Part of a small language model's weights: learned positions, a variant of SOAP for these matrices.
Each number is 128 + 32 x the weight over its row's rms, rounded and kept within 0 to 255. Layers, rows and columns count from 0. Numbers have three digits each. The size before them is the row's rms in percent of the matrix's.

# v: layer 3 attention value, 128x128, rms 0.147, rows 124-127, columns 0-127
# o: layer 3 attention output (transposed), 128x128, rms 0.106, rows 124-127, columns 0-127
# up: layer 3 MLP up, 512x128, rms 0.211, rows 0-20, columns 0-127
# down: layer 3 MLP down (transposed), 512x128, rms 0.17, rows 0-19, columns 0-127
v124 085:105152116082088178100149148148106153129096128064169139098109103079151114149065176114188110132116108112158099163118138116123089096172154121114127171080109114150129164144082073149155111169069139113072121112178202152080122168171184098156134073137122113161156125173144100131140117043108118135152173126134195104134097161116108132099092097168132134119190093145147128117111138156144184194112
o124 114:135096131143119105144109106103173058151156118142078080128140136165079185097141131122097142104090169135141090140107072154154160146083114127131162134115187134098151031158094153088113121147124119221146131128116125062100112115137148126183164089113167143168169187153070163151125061157161134133118115120143120127083137144135078065089122168167140085130131103167157120120210100118159115120129
v125 119:099165135101127094176122115160148186101149134097161116120139156171109103143095155151112180197192132071188173158178151103199103180134110107095147105165106102126008163143147043142158118110144111102153101121134119134112161152126129146139164112068124184108093109102133132116131134139122127095045135091139176093106120140145113172146106125139059132150130141148098114140089127094134126177116
o125 106:134140119117125215177109136147109125074154079087113098073215106151122188135130124107103136084052173139073118165107130104201149135075167130133117111106129088105158186193098131128110082180172146131104056156114146150105136097091140147125084153145121151113125114147158161139121169098155077107093171149142084173173122065109120160123107131175114136138170128118101077093110127125127137115113
v126 107:150130179132150197071119095079085151124127133142152194118097138144139145097139123132126105140088150172093056171067124118147119128102157180135143075089149201064208138103134122102136169146105146117138161089153098138142084070127125037120162180182123122119121154125113147121142123136165108128219154146129075143158170144142139098138138112115155120070152148092136139114155163091120078127128
o126 107:063080140102098150115128096159139104146151160161100209147120127157165100120102114128194118167189073139099133127173145110100131137176151129218118178137122070100100081112141113161129128133169138122152230163126071138124110110163171060114154137115126155091078103089121078110159109130084166138099104138066125112088129143125123103133119090086189172131103118115141121172131119181112115138149
v127 112:105120091098141237072089134118127171130122148081131148147136114097177154123110094189147098117097120158162109158019150134076081130135120105124107097112119170147170109131088131142109135141105149154145174158147130184136076086156064119134111110125056084139147141172140121141077127113153127161212121157113136173162146115132177155187151067136119095106095134098139111105173129110152149108117
o127 107:103131155146094093102128098178069092141127143117141151123099155167148151134133103161159098132122110112180144133153130135168099052142123110163113113100134123096139101107150161141103130096157114155073158085125118061145146144177120171173140068148151136167151134140095164079139136173119079132065078197093130034087095187123098103098085164116123208161126147183113150170164090143124165159111
up0 105:123204098142113124088179134123095185142151158152156141187144118172102098125169108128114114095169154116137131088169092094168132096141115232096145109134135108171125120137107149125156087111100123094079092132086155067157114107154143149165101132145144093131116122126170133146141082081141174091112134098110085185172117128057117060134128185138067102149167127066110123157141143056108112137074
down0 115:147118119116112089125111125153204121077124203143128125143094107205159095117113133119118143063180154121124114119099091118076132152099120161143168121064157138177152123132133084098198185066085145155150136138116142080131150127167096114160124136096158127168147108081172203162094136099176124141173117151209169109161163157150148120152177128144150127120159138124072078114099078104121109142094
up1 097:130113154128125155106152147151098213117117148098152158102117146118133092119065120101199136083125137095133199105060120139160114124092135129136107167170153180127135155180100107114130100099083116107119098158126129106110107122106145140108156088136164142147119105142112133207076087187158092121166097071116103100125177164135107086183093131125128061145124150191076067186077161157147114150185
down1 090:094162158124110092098139089136163109164093152139116154121090081145108148129090074191099160101146089150138138087168159117177148198102101121140119131104169153164134162244176134079086174124093085118144139116129129116052141135145132099125055091144126172142169157074109179138095177151144153092159144135127140069164118082165125114174141121153099118129158166093133082160105134144145089142120
up2 077:116113094090165090138124120195114109132140141158148132175145077132124180110118165156076137157193140153143122105154109121177129124079069158137106090088102098182123148186126153188074075113163141179106111159103098146203119193141118121108148162111094156144120199148126132104193147143158120104130193104161137145082106113146088152167120172092118149103143103114129078161139083089055146139126
down2 070:150173098159120129163154190151110099160104120137139130106114130184143071130123090132150079116124110066095110133163154143145173150149107098085090123129105133132083115233142136191124100187100078089085148087064092156138085093106141146160091094156132129175082130145126103099172136111098126142075045137079116099065137122121095129078165161153103138083123098149124091115113136173127147079125
up3 101:197133125137140147157064157057108129184118131143108163059164123117125105130122117116186140081095114086079100159139136092080066152119177148126195213147070160098139091180091146109108152135112152129129115146112126120163113137211086111113132126111113115152135135125148189129113098130137141153160142141146147163193137084090172155099136110150148051127141134143160138122052128140155078091119
down3 102:105174139144152168137134107124131110111108125124165148096145080144138139165115156115066166137122144151106150110142107136135096130123165110123122151151092113099112173072194197097153178117108164113115136101190131129118161108125134185168088187063110140142072119099098097126113122126143178101191104097151133061091063054150180160110152064112131132089187158071057086108120174118137136132138
up4 111:084171131139124094093091096141166156129147203150121105096145078063174118123130093136110080083125146085174175089134151127099080131121132119113153109123197184140142133161112175137137134096110091149106135144159091069094093089098113135153105130072122141107154121083109196165133090136176095119105101081134169089160086105104124164100146130165156124108098138188154130139125186194200087082129
down4 113:122154170115192186079089094162144113184129111147159117121142186084116143152180069128122089094119138112154174149101151117151126154119120093110112100129184107092173104156043073139142148163095178130167088177176103111197098163088106130096125119080098103135152164160158150174112160195136117109172121107165143089107180097121137174144177094109125123127133135130129078104152161139116071094129
up5 098:118082119132148134133114133176144128165144150168076112119152136111085141139115200121113146113134094120127115107164141156132117116142137111154164145119094139137129137131162049189215121164105147130170074142135154124083119139126177111100064134032166207150095095143087135144148162106114077094089132147114122146085090126109221097089121106149134151130138170111066124052124170127147121073102
down5 100:149125117125130141117114121161090146120104092125161132113143112121096142209132120136116096128165098121142133105128130148105067177109107129096138143192147133111036148112112164136119093053204144113172153215186104139138141152109122134129092104109136131117134101142140116198096180087141081070145144137149139157131111162126146154117113086194100204109070106045125139139123153162155136211138
up6 110:127146108206181075066072137099137071137101126163116079155117117137135119237076165092111133115102139083115161190187095108106135138138173164122147131115055104138102151136098107097142096094197172086062105133121151106134135178162099147126115131156109137168147142148113132129172091162079146132124196094136128107110151100154122132123124154082158131088111158096130145093152075152099153151124
down6 100:184151124135134141125157141110139155098153090127171188184163135101193151115162114122136063094125108094065188102112091139198115087101122100167145115128123138092116126085099097152102167140135164163107159179139134143185154179127085127151099095143081149209091102059065094062110134165127146163144103098142099158099126102104140131186130174102134120145104159165115184182128124153119110121122
up7 100:197172083103142112095139153122113143064132130162086146096097135114046119132107098177146121133130137148139083159055115129078053115099113127065165090147127140164132168167136068153157103085089085113115096156188116150096173077130118131102131183098162177112159140152140121152104145090162131214118116069112113140114135164135103104182109095134104170134107150171121131107103142120154184093138
down7 090:099146133158173163159130168130101135135141171129165140116162108125121153155138080103119142149206105132140105133180179142183085105158093211116153085145072083100149119000188125100093092160141160135164136144169137153144093078103086116140112145084078121081135147162132163190144122118124142101116116135145112152102130106159110132154154131156128179152144130164156176102083072118103110079148
up8 115:078133166168178074084116108163130141060100185112140143130076166116081145090170108121141121086069184144150094144139111092118149149201108142116105115125116168140081119165099105071143163128086171098090138111137095109116098178104136107119185086121099123199149130137150145142131174091170144169200144131181133173171127145100115086169145167133119115168136159122155090100083121148093084161160
down8 112:110127101077160132151194143177179139111131167112126097119063155046143166124163166150145093162138159170091144127128135122215163165158124127110137103180142128087069150107139140091120180103121093106166159158121125136152118123140109134098147076085078084144096119137139068099141187120116156138185149097150095126132181102178116151170113125138091116040127105154173107133096124176129096157074
up9 108:150168101115122124130116110119103120081098151167060117119179060141149139181142117087059116124143143083101103130135129177126125125165085142084160114167131146160114125084126084161077132098128141152142060096216138165047136138142126133095113144122119107110107089126079109118136156154114155186124078092186140138101101136172158104076193104092098159118119115137185117169139107087177112155058
down9 095:130123144118192129134138063101141172077103161136110101144152129177165107101128130143154133144176097147098147137154158141172111134168180062176142149092095114061150176129118139134130164165130134078149157154131095174133104044106133162106140102173124135152141213042111183159124127145168151116128192111148069160118138118148116108107154122086127084118146106089185086111096117101064159109151
up10 092:096105087103155162141083113097160069141111137141120164097095095143134123118138179083096086176100116123147126153176119064121154151108129078140088113078139193158100092124151096151099149146123093191160104100101091154180144149171167119124132073095112140099111060136074160108127156112124105093155173141062167125188121179080195208155121153137125147194121119116160132094128139135149088131107
down10 106:228175141146114092135179158156095111175138114131169147171180143116134152147059142097134102081109134125094162166135096121180144116117134087115107119094106097031133125096122082095173117118106123111125136129182175127093121135110115138172123126162168162077098169145059098165141130130105144151078062139141182104168111129103158120101082107166194099154165130137168089130171143116157126164100
up11 105:109140167114090108128132100150107135094082162125136125198134097168138080116137085110058086141092140167131208097085050114179134112112144107137112135129140136154158112119142114123196101123099101148145172128160137097099085171144136104127143174102176162168166129077141130146124140175148127108063139107176125102111094172136108135142150142136091110128114163127138119183066201063077103118217
down11 120:142127170193084101138147126130148114140168131155062149117138116112138172137202146054124066136190120202107101093125161107153117121160149086071127181104136155086131125127109176157076129107073104105063153137119161115152075133130154104142118115170110146118128140154114109102101157085136154102090086160127082169122123143119178111102062071081106099091111140130099138167211090107133087136134
up12 110:085145128127168153110114091143109079139147143120134142104100134196104132090137068161101067077121094100130111118105037130149088140164146178064125127157128102096060139190136104084139119174192158159120095124080134144111133091128162108135121120147117125096143166137195147085093125151189219178150114053134151164145131105138119128143165124141137129186106084179124116107112135115126153157080
down12 124:076109121145184152173151071111136104142137101123136173106115130088133131185108083162108149137106147151151183134139091128171191126143175093160077127097176175101117105141080070103197145173086090143132059100173159136086114181105157132088148094097069132116117164095152076183112156152158173147087142138144125136146142141148115122184083160125164110133162153117158103127138112187121175187122
up13 099:085138177160121123075102117108113130112103143153168170152122086144121155089082145150106137191181156153149189169072106141174091065103103146079116101195129148168119140101139111158141117074082109109176150116151128094147129108145157163044111136093194133109104163141144170162070086148115099126081113144098069169072124079142124111121169129135204144143139142110081134111149086107117140108099
down13 113:105140125147137119136101183155145161092164107074115115155162129132143142154065158170122114154120132150139146167113152096127117080107118108040151148137128117098128134018184124166128094109133115108126139139151123155152120179144118112053133109118107118131054149190112108137087121141116092097104117166084138129151114099123119130160131146133155138102155132183129255122140172100096124144135
up14 095:174138129163181113069115132125089106155127190156099124114136097155162119105113120091098171137106127157162155091160197112167130226122094168096167105166129168118088131160139165168135160136112136157112113126070183133161112195122100114101071087071190093090182104130154074087167121140136151121193174158090121140112146119133152062072105137116137066151157134140114143125146135145136120142136
down14 111:183117135149155144110165168142077149205094094181124074156120152174188106166116152166099169156128074124110106088133174174113136187169171112102101160146131105147183119098126123072122133143122105099113132137088160087154147125113094126177157093133143139155119091083103077152184132162145149155141135136098130093163077123192132135111149068130130163160173063105190116154130133109124082154196
up15 136:089195078114153099088117135151099143108120164129169133115112099131084128113075095139101076155161112136117148148141159183142149042123086100055140115152137133174123115109172096119138140128080080082145125135159142117190124128138161126066101171137157170109117110134114157114135130182140123103062144125097056167097124089129114081185124165108194133156132120151100178082125059159099187158135
down15 142:112155086145123101117112200123115147101140102097156132140113122088145127151042112167130129132111127119141166158124097152135118054102104084072162155111141160203109129000160141112149089124089127113132096147138103150180107129129125085065093104115106139148144169182083149163102157123123087098146139122086132147130122108139139146153110124145157134154093075198134242103141122133106126128137
up16 060:143136085139069118123113068096155108124157101139087120135171029106138177129073115089109110147128114184150150123108155110112191183090145136082114142094103092177123158203089146163103153163121119095113051120137123130144116116104168130116137175127172153068149075123137175174142163127174105129124153110097177106094108116161141134073133201112085110138090154179123080105165136158130113151151
down16 065:117167120136100110151097023079073158152099123120136139134117061153143132156114080114159140100138079099104123127127125151076196173141156122111155097078103189173137109083077093055112179106139061109214072090129156162124075166131086110123138180132118150159109095179119103124098103119111147109126133133113113129164114110115079120102094140086114118122064108112122126136097083148146104153117
up17 084:055137162142138106138088164143097130080142115171111129118118107127090140098106091184159142168217208113109176129124140138149198168157118215133108109161056143159098126131081064131100146060121109087113141057155152095142162097126108161085132133133131122076147150121117132170120109128133157113100116093137123141105112069074104153162144161132084114094118110096172138178141138142133069145143
down17 089:103120155124141181121117188178104132112171102099117073131146171139098127165110193124108089082146133135108142114114112077211092118198067118102112181126096108104129132110141106121152126126109106149149145148090123117127097112185128066091105105155123103137000115121165126123129141118130093126171103162133134155100113097146134139164160112117065160089156104140128216148124189126093142117132
up18 080:145134129116071096131141126152099145098098121153140186175080160134171133084087147102127153077157117107109152135122156118111130117079160091130105032163113071080119119118094161158086144156159151097084130133129193135080081159116116196085110167140136124163142109144140155169119152179085159111085154113130164145103168108069111144099191150104157141192088164122123127064186086102115179117143
down18 090:144141141124132148133110174152156117124067137143144084152186185240143086103086171112166126132173136150076096103117121069097086136187116084134199095200117176141138098145146129124112163123199136174092127129122084121150123164126159152124144147097116139093109125169127166118119105087156128134132161104112141126200116112179117123121124100100086103079112137106126061137131158075130206139144
up19 117:113151159160173088101111084106177119143075133114114132144128130149118130092105164114085166086173147125110174108054100118123079128165113136137142145117131126230077170148115105135101171159142093097115183140118164074116134201178158121120104054140148151088096151078111093138112119112141098098186149101102175115111065180148100094072134190120112122141126115095066166090129123145151135101108
down19 129:089148100127157142123202050106148125143122153139096147116117113181108223081142120154153112107119158119076125132122139157188136091166127118138163138113125107117125103215105074137172124130112165108149163173158153099141103174115108100125139132118132145149226094160109158124107139121116133119127114155142133121157147148166128111074085101186112159123123152018131204074146114166166093128114
up20 113:082156138179154149177072107134139117094137140173105144114138111163086125121204063136118160117161074156115134130119150079114154126112125120108120103099167033105154106170122137096118116133072167105118054110146131138107077105071151159156171154125137084073174209083098145109119154194099141170152129100125097201174117085145103110137103125169126134192123141149124144145157106156140118159127